From a checkpoint of a small transformer trained on Wikipedia: RMSNorm before each block, 131M tokens.
Each number is 200 + 40 x the weight over its row's rms, rounded and kept within 0 to 999. Layers, rows and columns count from 0. The size before them is the row's rms in percent of the matrix's.

# layer 4 MLP up, 256x64, rms 0.4, rows 218-254, columns 0-63
092,202,182,231,220,151,133,189,244,168,179,128,151,257,197,154,140,268,187,168,176,236,203,250,155,244,247,194,236,203,207,154,216,265,182,262,136,242,180,146,131,179,231,220,235,182,139,233,180,229,264,138,148,165,202,187,199,131,159,229,185,177,183,177,230
088,174,130,214,237,178,253,162,298,225,265,221,261,175,196,159,217,209,203,234,175,223,203,232,218,208,220,169,235,237,212,127,229,204,121,139,178,227,218,130,151,287,159,195,221,248,151,228,190,208,185,258,225,214,226,206,140,234,247,175,151,146,160,228,176
104,117,150,202,133,203,219,192,224,197,170,175,187,271,112,210,224,188,170,211,200,243,218,255,278,236,250,238,169,178,225,154,130,235,238,264,167,239,175,222,179,180,177,245,221,229,228,177,299,193,173,141,177,232,143,244,199,212,221,155,214,198,183,190,270
089,139,254,210,196,267,246,210,232,214,199,140,221,235,190,241,222,156,189,230,136,180,233,157,234,170,185,270,194,281,135,217,212,266,160,232,219,188,201,169,233,194,182,201,75,228,115,181,187,224,250,179,202,169,173,208,196,227,212,211,208,172,160,288,221
082,218,176,196,237,244,184,164,233,199,166,137,225,199,256,226,151,285,205,244,195,318,184,239,196,220,132,218,139,173,227,183,176,212,181,225,140,174,233,246,193,259,179,270,247,202,188,243,220,233,241,250,143,228,137,146,202,241,214,278,204,216,215,224,200
107,268,133,252,176,160,193,213,166,232,213,217,212,192,171,278,167,179,224,198,192,163,237,197,167,143,190,153,154,166,205,260,211,181,238,206,204,156,198,173,162,314,170,273,190,200,229,144,114,199,181,256,239,151,209,167,151,230,195,251,182,247,194,267,243
108,202,224,173,156,194,155,228,238,231,191,215,121,232,189,209,169,269,192,224,214,188,136,193,226,115,166,209,219,154,235,158,192,177,221,178,222,243,236,203,158,252,173,158,147,207,202,114,241,211,193,277,203,212,167,157,195,202,239,164,141,248,132,81,194
095,153,247,200,194,152,232,225,216,195,101,210,193,226,258,177,195,181,194,184,244,228,204,184,175,178,192,239,182,194,171,251,177,180,275,208,177,174,239,135,185,221,189,214,254,224,268,249,282,237,199,184,246,142,268,140,162,152,265,214,175,194,221,86,207
112,205,151,191,195,216,195,153,185,232,187,198,214,184,193,168,118,140,185,208,154,214,178,290,195,158,150,235,216,208,250,183,185,141,173,139,273,180,220,230,235,264,189,173,83,195,272,264,197,202,220,162,232,260,217,195,214,270,181,206,136,229,185,200,152
086,186,215,152,229,212,172,269,197,216,144,198,162,236,258,171,230,278,188,274,236,105,145,218,195,146,232,175,174,172,283,192,260,224,190,191,200,210,243,200,281,285,213,205,228,230,155,173,203,201,182,242,272,237,172,251,241,243,210,229,218,196,186,168,173
099,197,237,144,223,234,207,273,176,182,212,233,213,267,297,136,196,222,251,199,206,206,220,163,205,144,193,173,121,142,210,132,237,257,197,232,223,222,261,196,177,179,206,196,198,190,124,199,183,214,282,271,172,212,146,206,161,222,154,261,150,194,210,179,147
098,197,189,235,116,203,204,115,173,243,223,184,201,161,184,270,236,190,193,220,183,192,145,216,204,170,171,142,129,148,162,178,208,233,195,186,154,131,236,169,176,175,193,205,120,192,149,239,231,258,248,224,149,217,234,226,192,229,207,176,149,253,303,264,217
090,226,199,157,237,237,220,231,261,206,220,208,177,213,259,151,194,209,249,244,200,181,222,189,192,237,186,203,236,289,209,225,271,235,211,211,175,188,222,92,188,209,238,189,155,241,277,154,164,160,245,189,135,159,190,186,218,118,181,216,258,141,285,225,244
087,201,277,240,125,234,229,146,264,177,194,242,247,213,205,204,203,218,223,164,202,221,187,188,177,223,254,197,154,211,206,238,138,169,135,168,271,263,234,207,227,166,188,220,157,185,146,144,165,185,198,207,252,252,215,254,214,125,235,245,272,140,138,240,224
108,212,178,207,203,229,267,305,185,239,253,264,201,120,164,198,226,211,215,195,182,156,210,175,190,217,161,133,146,231,140,179,214,196,154,174,235,224,224,168,137,202,132,162,128,200,163,160,120,218,216,209,249,229,220,191,190,156,227,208,251,220,109,171,186
094,180,206,253,209,240,199,256,175,190,191,195,204,198,135,233,209,228,134,174,185,134,288,196,203,113,235,231,172,243,210,109,212,245,223,205,155,200,275,254,200,207,198,188,244,175,156,178,252,139,236,249,118,228,230,246,213,166,218,157,201,145,140,208,211
112,245,220,177,140,161,276,179,207,152,227,248,185,197,230,204,168,271,179,198,159,202,201,208,182,169,173,199,260,173,184,108,245,187,188,126,168,210,200,182,182,178,214,218,149,130,177,167,209,235,207,186,215,115,109,272,130,226,255,221,223,174,174,269,226
094,191,200,148,208,171,180,234,171,147,207,238,213,172,232,177,319,152,187,214,186,199,169,183,253,127,201,254,200,239,190,244,151,215,189,153,224,213,172,256,225,137,211,259,228,171,215,173,111,273,225,182,200,192,245,233,228,252,184,114,219,219,275,196,166
101,208,265,143,166,238,236,183,145,222,229,161,140,184,228,221,155,142,173,184,204,218,241,193,140,269,250,252,261,225,289,182,154,216,240,245,201,168,189,183,225,203,215,127,237,211,213,211,229,157,284,152,160,155,160,194,126,248,193,191,186,234,145,207,205
106,171,247,173,269,227,283,233,133,207,143,114,168,206,214,244,152,119,190,235,201,185,242,210,231,181,214,209,176,205,200,209,205,158,253,246,181,238,259,185,201,193,207,212,206,220,130,186,278,181,121,116,216,239,175,216,199,211,242,159,230,122,197,203,163
113,155,210,132,248,262,223,187,213,145,130,228,214,235,201,222,159,141,152,123,215,156,211,173,176,206,220,235,198,175,235,163,181,177,214,230,290,216,163,241,146,227,185,137,131,257,187,246,192,168,171,254,233,166,170,195,173,200,310,224,191,224,160,217,218
104,182,195,203,123,179,221,171,268,185,166,156,158,201,210,199,226,200,234,231,170,140,174,213,153,180,212,239,187,214,202,195,244,152,99,252,220,157,174,184,165,208,206,224,157,157,129,170,178,302,225,238,187,284,166,249,145,271,256,209,172,144,212,215,170
098,163,298,237,221,208,227,149,165,261,203,164,194,129,215,205,213,172,197,251,181,177,205,211,196,176,199,101,233,189,196,218,193,188,197,226,208,241,156,235,267,121,255,161,242,288,231,227,197,131,239,154,186,202,152,255,191,217,185,119,216,157,183,246,186
069,131,151,208,254,216,197,189,171,288,186,252,228,183,211,230,192,226,124,230,155,183,171,209,169,143,125,253,168,166,202,136,239,148,239,238,186,165,158,171,163,271,248,234,186,196,145,221,182,167,253,231,98,222,211,179,219,198,172,250,194,201,198,250,167
111,215,239,193,148,235,220,201,232,161,162,138,171,188,242,112,164,114,175,144,200,203,163,239,166,158,153,179,178,254,197,208,198,253,193,160,246,283,150,198,233,201,222,211,118,170,224,159,127,187,171,149,181,244,199,259,162,209,210,161,185,135,208,141,205
107,205,161,222,190,104,237,225,135,250,140,178,200,203,210,253,228,196,171,155,221,235,160,210,204,121,247,202,232,190,199,187,224,248,172,192,213,249,90,248,247,172,192,219,222,183,153,192,135,183,155,201,200,256,219,273,214,236,176,217,153,209,166,297,169
090,215,208,118,185,166,188,228,205,170,202,248,190,124,157,212,227,150,166,223,190,177,238,224,309,195,261,178,206,242,228,165,174,164,176,139,219,222,198,214,180,184,164,304,222,152,185,189,202,188,284,192,213,207,147,192,226,103,170,144,164,215,256,164,224
088,255,203,212,209,171,275,96,238,201,273,196,196,211,85,218,189,241,181,183,223,289,168,255,265,150,267,181,221,166,194,162,154,192,229,156,159,213,225,212,149,266,168,200,195,194,194,217,254,240,205,207,210,200,166,230,180,151,181,209,172,197,183,253,247
129,172,207,200,181,242,190,139,198,334,193,236,222,194,148,208,277,244,131,262,171,196,174,251,186,193,184,173,271,128,217,227,215,143,187,169,214,187,227,265,241,130,224,198,209,166,237,219,199,187,239,220,190,193,215,237,223,278,280,202,173,224,158,194,193
129,197,314,184,137,249,177,190,177,206,237,201,146,154,185,217,193,105,227,169,192,123,218,203,192,161,205,202,231,166,163,186,210,251,204,266,278,173,209,152,267,251,179,193,184,182,123,154,220,194,197,191,177,210,225,155,206,195,211,227,106,165,129,201,185
100,226,141,226,256,117,204,199,190,230,192,238,198,193,197,253,200,167,251,245,211,142,175,157,177,256,226,188,192,162,220,152,179,164,193,209,138,253,183,207,190,195,216,224,200,218,205,124,159,218,231,192,239,330,220,192,245,197,306,190,226,216,251,181,281
095,195,185,202,152,185,168,310,193,307,151,203,138,189,122,216,160,273,210,242,210,156,231,177,146,258,245,175,173,212,216,222,200,242,192,284,145,214,179,224,173,179,142,213,170,173,198,192,194,137,193,248,218,151,172,151,230,221,203,177,232,185,254,225,226
107,209,179,198,170,225,195,228,124,180,189,211,161,164,183,187,211,274,194,209,183,164,230,202,262,174,242,233,152,196,219,138,97,263,168,198,250,207,252,176,147,206,121,185,193,144,177,227,169,167,224,241,250,137,152,188,176,209,158,164,230,201,109,126,238
096,274,194,247,172,244,190,139,197,211,234,152,156,231,237,272,121,285,220,166,226,193,224,196,170,247,214,180,177,151,159,238,189,178,241,241,205,145,181,221,200,244,232,180,163,186,218,223,142,172,270,217,248,182,197,165,211,163,97,196,194,299,217,214,193
111,227,171,239,176,219,177,178,217,272,162,197,235,155,194,187,238,152,212,198,250,254,170,169,145,123,218,252,231,142,136,171,209,253,211,234,196,239,178,224,163,248,147,211,178,176,158,213,242,220,216,228,310,184,251,268,174,246,130,210,193,268,195,189,147
100,196,203,201,117,208,206,153,199,236,198,190,205,171,160,166,260,179,189,243,191,243,159,143,145,168,186,199,172,207,218,191,174,212,244,228,141,200,200,293,191,209,144,163,193,266,187,175,190,184,196,146,260,143,242,203,100,178,159,186,72,219,229,227,243
131,161,185,123,228,169,145,107,241,220,185,171,229,163,316,138,253,281,172,228,204,231,160,209,226,216,184,228,195,188,237,218,211,163,190,113,161,146,232,184,246,202,246,175,184,205,255,230,193,181,242,215,199,141,199,256,230,213,254,219,190,237,207,248,198
# layer 4 MLP down (transposed), 256x64, rms 0.363, rows 218-253, columns 0-63
101,191,231,201,158,173,217,208,166,235,256,219,207,205,181,277,195,126,234,337,234,189,150,162,292,215,198,225,222,237,197,159,202,130,215,156,229,228,282,233,277,160,188,215,196,240,192,187,246,196,224,175,171,213,189,140,237,169,178,231,146,215,189,207,161
093,154,194,177,164,205,176,228,198,211,121,175,218,160,175,185,275,280,208,237,215,200,201,187,240,183,260,178,264,185,164,150,273,198,274,223,158,205,128,158,160,186,193,292,154,136,228,221,221,209,192,201,178,199,263,209,232,186,278,178,190,134,161,250,196
106,110,200,128,184,227,238,194,209,196,156,148,192,197,173,163,199,213,117,254,195,158,186,144,234,200,171,237,220,203,230,153,125,193,157,155,188,236,189,190,140,279,126,252,219,189,177,147,236,174,223,234,208,122,160,226,142,157,182,170,253,246,220,193,172
096,233,218,259,176,238,228,237,207,249,203,249,207,161,173,167,201,208,262,174,237,163,245,150,165,166,207,107,188,258,182,193,183,153,184,188,186,124,174,209,218,224,196,224,324,143,230,225,143,176,194,185,205,232,240,269,176,192,129,195,152,251,223,142,231
088,285,174,225,212,205,270,213,215,138,201,187,205,230,178,159,171,181,244,237,265,116,264,181,255,181,205,224,147,214,107,182,226,194,205,183,197,198,259,162,206,216,163,209,187,184,315,247,156,211,197,188,206,194,245,197,194,236,156,116,151,209,258,216,231
111,180,180,180,245,210,258,191,262,251,216,195,247,142,208,245,223,223,204,133,154,244,163,129,119,303,206,193,206,167,197,212,189,222,182,239,156,235,188,240,293,80,155,201,203,211,187,172,177,222,191,172,147,249,222,243,176,181,205,218,216,214,165,215,222
104,187,193,233,225,251,226,171,200,210,175,229,91,188,153,186,217,155,237,193,182,201,250,194,188,223,205,217,215,233,210,246,232,109,215,211,180,216,238,159,284,228,203,250,246,199,155,173,177,211,126,169,210,206,262,206,292,211,207,234,181,121,215,304,246
098,179,223,181,165,196,154,155,160,165,248,165,269,206,210,192,256,216,157,162,241,182,177,259,166,110,199,241,242,135,248,205,206,195,180,264,178,141,162,236,178,281,242,223,207,184,230,291,253,163,202,183,213,240,236,175,139,178,235,149,188,168,189,155,144
106,230,202,208,239,196,209,212,227,162,182,192,155,322,207,199,230,205,144,219,201,182,236,158,232,196,232,241,212,255,199,263,157,214,138,211,175,187,189,254,173,179,247,286,240,273,140,209,193,185,262,151,198,214,150,257,204,96,233,218,231,151,170,234,198
093,194,205,246,166,238,174,170,174,185,200,241,219,181,160,219,189,178,115,233,163,168,190,243,207,207,173,225,230,170,208,200,252,151,182,188,220,237,247,156,123,209,257,121,235,200,190,203,105,266,144,176,254,302,282,151,225,166,200,179,248,183,182,192,235
101,220,212,229,61,247,287,184,165,196,246,217,270,266,201,231,196,243,200,195,259,158,201,198,198,243,173,203,241,165,194,128,187,195,181,111,168,164,164,200,227,215,247,179,200,184,196,184,266,206,266,152,159,195,184,245,204,149,201,265,228,208,200,198,230
100,231,250,129,252,169,216,243,218,179,162,235,221,196,260,182,222,231,158,235,196,179,175,189,199,181,241,255,244,253,266,146,186,118,238,162,230,243,198,242,213,241,183,153,264,171,173,100,241,207,172,227,198,210,166,243,191,174,158,176,168,251,199,111,152
098,213,187,185,219,192,217,220,181,166,159,227,158,176,190,156,275,225,194,171,198,211,194,228,212,216,211,156,220,213,225,167,121,211,243,242,173,235,188,204,186,180,247,219,162,147,140,114,116,238,212,195,225,78,191,144,164,288,192,188,209,201,198,102,251
100,178,206,170,197,206,225,272,67,231,292,138,192,184,141,185,204,237,178,124,165,183,210,182,212,212,196,161,217,263,221,191,178,215,197,268,197,188,178,198,192,190,207,262,185,226,240,191,128,260,215,198,136,172,272,168,244,242,230,219,221,254,234,168,229
099,210,183,258,180,163,181,179,236,220,153,157,232,152,190,224,159,221,242,154,165,231,233,153,226,181,227,166,182,275,200,219,194,259,238,196,159,228,161,234,247,209,308,223,221,179,154,252,242,167,174,165,211,121,211,175,206,275,175,163,276,200,273,238,258
103,223,216,210,204,185,211,197,186,197,169,236,167,187,162,221,206,144,148,184,140,176,228,291,208,259,258,210,238,159,214,224,197,177,214,323,145,200,192,141,229,203,275,156,211,126,208,220,251,155,244,145,157,116,211,171,228,244,194,151,199,222,252,174,194
106,160,171,166,214,156,197,212,275,164,132,276,194,157,157,236,156,225,202,219,264,202,123,199,254,211,262,138,163,193,223,189,147,218,185,212,240,287,192,227,255,198,209,223,177,236,137,164,180,185,136,211,227,162,241,195,248,159,186,212,164,118,227,188,154
093,144,274,210,188,225,217,240,125,212,210,206,219,230,244,239,169,254,194,183,142,224,126,191,183,274,230,248,193,191,207,237,261,228,155,182,149,169,176,196,321,279,186,161,197,211,172,245,186,185,189,243,180,137,198,172,145,208,189,227,210,195,152,169,269
104,163,210,263,206,153,223,182,240,185,224,162,240,127,209,211,182,224,227,170,207,235,168,273,189,173,237,125,223,265,239,160,193,162,293,162,205,201,140,227,155,153,222,209,279,143,169,147,181,165,160,253,141,172,200,180,150,241,203,170,223,191,248,132,205
107,191,202,167,177,204,124,169,237,141,188,194,198,207,165,187,193,192,149,240,192,187,170,298,247,214,159,231,157,161,205,207,188,152,163,250,194,164,201,201,112,136,120,158,148,222,129,197,219,155,182,284,211,291,200,226,201,129,221,206,233,177,191,221,236
110,154,156,215,215,221,252,228,206,253,227,208,161,188,195,172,220,227,307,221,206,274,166,188,202,165,143,157,186,228,234,236,229,189,210,213,134,205,233,204,201,194,142,284,267,170,194,129,251,163,241,245,207,170,130,236,261,196,117,156,214,238,202,169,179
102,257,250,158,232,198,264,170,194,244,189,163,228,183,168,173,220,248,216,213,268,221,215,194,230,167,248,305,260,220,218,157,229,250,162,235,228,188,195,189,159,176,135,256,220,171,240,230,289,194,258,263,223,216,168,223,210,226,121,184,238,261,184,242,200
105,164,214,154,199,250,159,132,140,215,176,247,175,210,190,150,209,198,196,215,176,185,162,241,271,233,194,236,228,223,232,185,194,149,157,311,203,188,177,121,158,186,146,203,212,160,281,166,138,146,221,185,208,138,173,246,154,279,233,226,174,216,197,196,248
076,244,198,190,201,204,178,179,251,224,258,137,247,187,188,204,180,198,163,186,212,256,187,210,153,186,153,124,272,210,207,238,229,155,242,192,203,179,115,145,165,217,179,217,164,120,241,184,292,164,170,200,173,201,240,120,274,119,214,197,161,235,225,200,243
115,184,193,236,202,236,264,180,198,190,182,155,198,179,234,164,198,149,168,236,184,208,226,165,211,228,202,127,196,253,224,270,149,288,245,197,164,111,174,207,172,209,180,250,263,276,151,162,202,225,190,249,217,205,140,199,85,212,221,158,227,207,242,147,189
106,214,213,238,169,218,186,232,273,187,192,221,174,201,254,175,148,166,196,222,200,213,172,188,229,320,152,252,197,209,186,179,230,143,142,178,127,222,205,166,258,175,209,170,193,147,193,229,191,148,158,235,218,142,226,219,192,181,254,149,207,100,193,112,260
095,205,194,242,148,283,125,209,167,231,162,205,225,251,229,162,243,278,213,259,209,202,251,186,123,246,245,163,202,212,206,268,203,242,176,223,135,222,211,162,199,241,186,139,133,242,221,159,149,176,209,148,178,130,224,220,198,241,235,255,257,226,193,197,187
088,314,216,195,166,275,155,226,212,197,187,177,237,174,242,222,228,157,195,196,172,185,203,282,143,180,256,168,254,218,212,226,236,159,182,205,245,207,257,161,226,177,223,207,250,192,197,205,180,217,130,250,189,135,187,283,235,224,178,188,263,202,206,143,108
109,212,200,198,157,244,134,203,167,174,224,264,239,252,297,169,193,251,211,154,189,236,170,208,200,256,251,183,173,136,233,181,287,247,189,160,192,215,219,181,116,209,216,275,217,141,277,223,203,210,235,177,253,160,132,166,214,252,201,175,220,207,183,230,218
125,152,163,135,247,207,184,290,205,123,83,223,144,179,186,178,209,200,188,217,156,213,144,277,218,141,134,220,197,213,261,229,143,185,178,185,163,151,183,183,221,204,241,199,156,161,192,225,167,228,227,172,189,181,251,202,195,203,216,163,227,185,213,100,176
094,215,261,235,229,228,173,201,251,186,126,185,258,176,243,294,193,164,136,268,125,183,183,177,225,205,241,217,312,193,155,214,194,144,209,204,216,158,158,135,243,189,183,169,240,187,229,166,178,211,236,156,227,190,213,183,161,247,190,209,189,276,222,148,236
100,252,181,215,205,82,179,179,174,245,214,206,228,159,132,213,179,196,257,166,208,203,244,244,200,155,193,165,242,216,182,252,200,251,194,303,208,217,178,228,250,273,194,131,234,161,163,204,196,109,143,224,202,146,225,187,229,149,207,206,244,185,231,161,241
116,184,194,148,228,224,251,293,251,223,208,255,249,275,235,287,209,208,187,222,202,165,169,118,136,184,201,223,183,241,182,153,188,177,196,206,226,245,257,284,247,163,160,169,158,183,210,144,163,161,223,175,198,149,157,252,200,174,198,217,176,263,229,203,245
101,225,218,153,179,188,156,183,254,178,263,113,203,118,181,149,213,199,240,206,131,220,175,105,153,220,201,236,207,199,271,228,185,207,208,118,133,197,188,204,268,188,186,244,266,150,229,203,179,291,224,164,203,171,230,167,208,176,202,220,249,219,160,199,210
115,257,220,238,186,199,170,220,238,199,251,174,219,255,171,199,170,149,197,231,166,321,198,214,234,185,284,205,246,210,241,240,262,193,93,193,195,221,236,229,211,256,196,189,216,251,151,238,194,128,210,163,225,223,176,131,140,174,203,250,194,182,170,236,245
096,263,243,170,194,196,217,249,136,179,167,170,206,185,268,199,208,204,147,223,196,208,266,234,158,173,188,201,194,162,166,206,205,171,128,240,152,177,163,182,137,246,186,256,223,176,228,286,134,163,199,235,163,287,233,201,194,161,136,227,244,262,273,162,221
# layer 4 MLP gate, 256x64, rms 0.445, rows 219-254, columns 0-63
080,201,257,215,250,182,231,279,299,238,219,157,268,190,205,260,185,98,166,161,175,177,181,230,246,200,236,229,131,209,249,229,211,202,117,233,195,216,235,221,198,221,267,210,254,231,194,215,125,190,201,191,131,180,214,173,161,186,177,145,194,189,225,165,228
097,117,228,172,234,209,187,180,188,173,219,127,189,209,191,163,163,164,230,223,181,195,188,225,201,211,172,297,186,207,175,232,168,219,218,256,179,266,210,268,192,193,174,290,178,252,251,179,220,181,238,181,219,168,128,129,240,197,247,144,206,147,114,128,179
090,193,226,218,223,205,129,198,269,198,221,242,228,221,236,183,185,217,275,223,127,173,206,197,220,201,107,172,188,219,161,198,189,253,175,207,259,160,142,233,178,250,220,160,144,240,148,140,173,222,211,253,216,227,125,123,192,175,274,228,256,230,210,264,222
079,174,218,195,257,253,200,140,199,176,177,165,119,218,259,222,213,198,182,143,226,175,123,230,270,178,166,154,148,261,204,207,200,190,248,178,148,225,206,181,192,149,213,227,162,211,263,214,140,204,212,223,189,149,140,257,196,175,270,91,155,216,240,196,176
115,129,203,220,153,147,224,173,181,205,175,173,193,252,176,133,213,213,183,239,242,191,211,234,291,202,210,248,184,219,153,188,200,286,148,132,150,201,243,232,144,176,218,158,158,170,257,293,278,236,192,174,177,191,165,157,227,188,188,185,149,136,208,154,194
115,252,236,256,174,271,238,243,167,221,190,196,239,103,223,215,255,212,155,126,160,174,253,207,137,145,164,159,197,226,200,201,180,244,202,247,226,194,133,213,198,218,161,169,227,167,226,239,213,165,197,182,211,183,205,290,192,163,133,146,297,212,233,192,215
083,161,296,161,197,132,220,240,167,208,175,191,138,183,212,191,257,181,127,178,251,201,200,162,243,222,280,177,160,178,209,251,153,182,158,248,135,270,192,214,217,231,214,202,203,212,164,227,211,191,231,234,235,189,278,165,178,144,254,125,170,208,190,159,135
098,194,249,192,184,194,221,193,136,245,228,136,230,138,201,208,202,227,162,226,91,179,249,236,194,226,197,217,159,186,218,220,132,298,228,176,220,217,199,261,160,171,197,146,214,153,221,192,262,254,163,219,178,163,218,166,208,223,193,171,165,177,307,271,228
087,275,158,237,192,116,198,160,171,241,215,249,183,232,210,262,225,174,176,186,216,163,241,178,168,170,165,191,217,198,107,235,159,159,159,160,186,169,137,145,135,218,201,188,239,194,193,181,200,206,212,156,168,174,236,212,133,302,207,165,142,127,234,208,247
098,154,216,264,264,299,213,238,172,183,182,217,162,207,218,132,221,169,293,189,232,163,199,176,216,165,274,239,184,181,257,169,238,277,199,291,246,193,197,202,144,178,198,182,205,232,199,207,206,175,261,308,210,218,221,234,237,211,216,185,222,209,169,188,162
094,216,181,234,169,235,240,162,147,294,192,204,212,132,182,233,274,226,225,224,164,191,113,177,204,171,167,138,167,176,200,174,193,215,204,212,197,149,183,178,109,205,197,269,133,268,183,257,218,267,223,221,194,181,222,168,227,164,188,208,175,224,310,200,205
096,293,197,101,183,234,243,209,271,154,234,196,184,204,246,194,184,224,170,188,178,174,208,146,184,240,161,237,172,233,114,203,141,230,191,197,187,130,198,244,196,226,194,174,192,145,223,138,176,181,228,191,193,196,130,221,157,255,214,231,226,250,280,280,224
078,210,191,250,175,197,237,248,235,317,192,245,211,220,80,217,229,215,164,196,211,132,113,169,164,204,227,118,155,205,257,160,175,163,229,209,156,189,198,245,170,255,182,143,155,226,159,228,239,193,231,185,199,196,205,228,262,172,225,199,176,239,171,214,182
094,218,199,193,230,110,230,173,193,224,179,202,152,202,198,166,258,160,206,167,234,259,141,160,239,177,279,216,211,122,253,286,224,282,202,182,238,228,134,184,183,174,243,234,230,267,198,208,251,235,181,176,221,147,213,142,222,266,192,145,155,188,189,187,218
099,190,181,162,252,203,94,184,225,181,214,186,162,198,220,214,165,132,210,177,166,188,188,195,192,190,200,169,221,265,202,238,143,150,306,122,248,166,182,167,153,172,168,245,194,275,149,118,215,201,162,239,241,205,185,186,223,196,207,251,212,187,174,242,284
109,160,212,226,226,220,195,226,173,245,251,197,140,141,209,196,159,205,202,207,224,153,229,246,171,209,221,223,185,160,180,193,221,224,228,197,219,169,246,273,288,190,169,175,212,234,242,278,224,142,249,129,162,208,246,237,286,115,157,205,278,147,161,161,212
094,198,105,192,228,187,209,217,225,298,133,163,159,192,163,203,201,159,227,221,129,179,250,172,237,159,244,178,211,206,163,227,250,175,172,228,206,148,170,212,217,207,221,216,148,208,145,185,220,166,157,235,184,193,142,245,181,264,229,179,182,168,308,273,142
115,220,271,164,206,221,134,172,150,224,224,215,111,190,229,259,162,165,125,178,167,149,214,194,229,252,202,179,213,195,240,161,192,150,269,259,175,196,113,226,240,201,154,144,223,220,154,158,164,158,206,201,167,244,145,192,187,264,226,164,190,273,164,214,185
104,199,205,159,178,208,170,188,214,125,178,226,177,200,229,225,228,231,231,199,205,142,215,260,216,154,187,212,150,185,168,151,240,189,269,257,160,178,211,145,138,94,124,236,265,187,250,192,209,113,227,113,261,181,158,194,190,193,196,237,195,239,222,231,229
112,172,133,255,217,176,228,264,220,179,177,176,223,190,232,188,225,181,180,224,128,168,167,114,128,204,222,259,157,247,239,136,185,182,208,166,170,202,200,254,221,318,150,176,175,204,182,165,235,244,193,224,206,263,228,191,142,274,184,220,177,257,224,222,172
101,159,171,182,204,174,201,179,203,196,116,172,176,205,222,224,202,260,262,233,194,220,157,207,176,209,321,230,198,214,191,144,151,150,159,202,168,193,177,274,216,246,252,236,210,213,226,209,194,277,208,264,147,243,126,275,143,185,196,233,178,207,184,203,121
109,222,157,210,213,170,175,205,264,198,151,239,193,204,200,256,236,255,216,261,223,197,203,140,216,223,245,142,200,196,154,164,212,187,287,248,169,189,117,156,157,251,142,216,168,169,223,231,224,186,267,265,215,150,124,177,200,230,201,200,212,285,152,260,225
102,284,259,158,217,217,181,212,211,198,187,257,164,195,210,123,188,166,202,181,153,157,177,194,178,228,237,207,191,195,168,189,90,158,89,251,257,236,262,250,258,155,209,163,188,268,227,207,215,133,191,223,211,182,196,228,174,184,218,242,272,190,220,216,197
114,194,186,181,223,179,293,220,190,167,231,201,222,187,216,182,238,231,235,144,170,187,186,204,249,160,247,212,137,153,217,213,165,182,260,163,199,121,178,237,153,187,174,203,229,216,221,237,301,144,216,237,205,149,126,211,249,140,147,250,172,214,236,201,101
110,193,264,133,199,157,211,199,146,193,201,164,176,232,224,176,218,131,147,189,180,254,113,196,287,213,271,193,183,194,168,242,136,257,231,209,197,177,164,230,255,173,202,189,217,189,172,171,176,237,151,212,265,196,118,233,231,206,185,251,199,234,255,278,153
084,232,147,270,228,171,192,174,165,235,237,284,196,192,173,300,142,223,204,148,166,169,203,210,121,170,194,227,237,213,135,194,252,220,203,249,223,160,173,159,139,257,246,167,142,202,220,202,183,161,210,151,217,157,225,140,190,239,146,264,185,180,159,242,201
086,228,133,254,189,179,175,164,149,248,184,140,278,188,119,212,263,173,200,214,171,203,234,162,188,149,212,168,234,144,130,244,168,168,203,180,183,168,131,237,137,169,131,243,188,159,188,228,183,165,191,196,202,217,167,273,215,163,137,232,256,212,168,192,256
107,236,169,228,206,102,219,171,171,170,243,121,192,191,216,186,192,201,214,184,222,154,186,221,209,247,287,275,180,232,179,203,240,234,129,176,148,218,227,201,217,269,226,276,255,183,272,207,163,191,182,120,152,189,239,172,237,263,226,174,210,220,246,245,224
148,144,295,229,245,239,160,242,188,200,181,172,122,176,248,198,163,157,231,228,245,127,278,212,266,182,180,287,191,217,190,197,173,220,183,249,203,198,185,212,221,200,168,235,155,232,208,205,331,179,223,151,234,180,223,239,222,190,202,197,171,172,147,169,214
098,162,151,212,200,238,195,189,173,185,221,202,163,247,147,171,172,254,301,215,235,212,266,175,176,172,189,230,192,232,209,240,173,247,186,228,238,212,185,278,132,217,231,152,189,79,182,221,254,150,147,206,173,150,199,233,200,220,144,157,164,154,179,194,130
088,157,227,210,242,192,255,184,223,146,241,240,221,179,235,165,137,135,181,182,191,242,209,186,196,259,248,213,226,272,229,209,138,185,213,160,252,198,216,208,158,166,251,178,246,251,292,228,270,257,205,133,176,263,218,212,158,197,216,144,226,189,168,182,117
109,190,209,254,230,204,196,188,173,175,223,143,246,153,207,171,215,267,218,201,146,151,150,248,280,190,280,205,148,224,194,179,127,185,235,156,289,218,204,241,188,200,203,186,202,219,221,163,139,200,241,267,209,142,216,199,182,251,196,182,237,221,103,232,123
083,223,218,165,91,209,181,144,301,204,239,128,214,140,194,223,220,244,177,192,189,153,230,201,172,192,216,246,158,294,171,181,273,211,161,165,169,219,202,230,250,210,219,226,180,170,185,210,172,175,274,167,205,203,211,185,303,217,180,253,179,239,203,178,158
116,147,109,114,235,105,219,190,223,199,194,157,178,217,234,285,209,205,185,199,240,281,156,249,225,232,295,165,157,191,154,268,179,217,214,219,182,171,198,228,208,206,232,210,181,224,197,173,210,241,198,201,148,208,116,234,216,217,189,184,137,198,192,232,143
088,211,203,193,216,198,180,150,197,247,172,123,185,192,187,195,257,216,142,239,190,192,132,190,202,186,294,180,216,154,244,214,171,234,183,182,167,178,275,177,237,196,160,249,249,202,155,184,248,193,189,220,178,323,259,254,228,137,225,272,128,179,183,221,194
124,212,162,159,188,203,177,201,211,189,256,162,215,239,277,135,215,273,224,198,163,199,150,231,232,206,167,292,237,217,158,202,230,166,212,178,228,139,157,256,188,268,234,230,152,240,228,199,220,155,281,155,186,191,187,187,302,185,219,241,247,146,150,164,208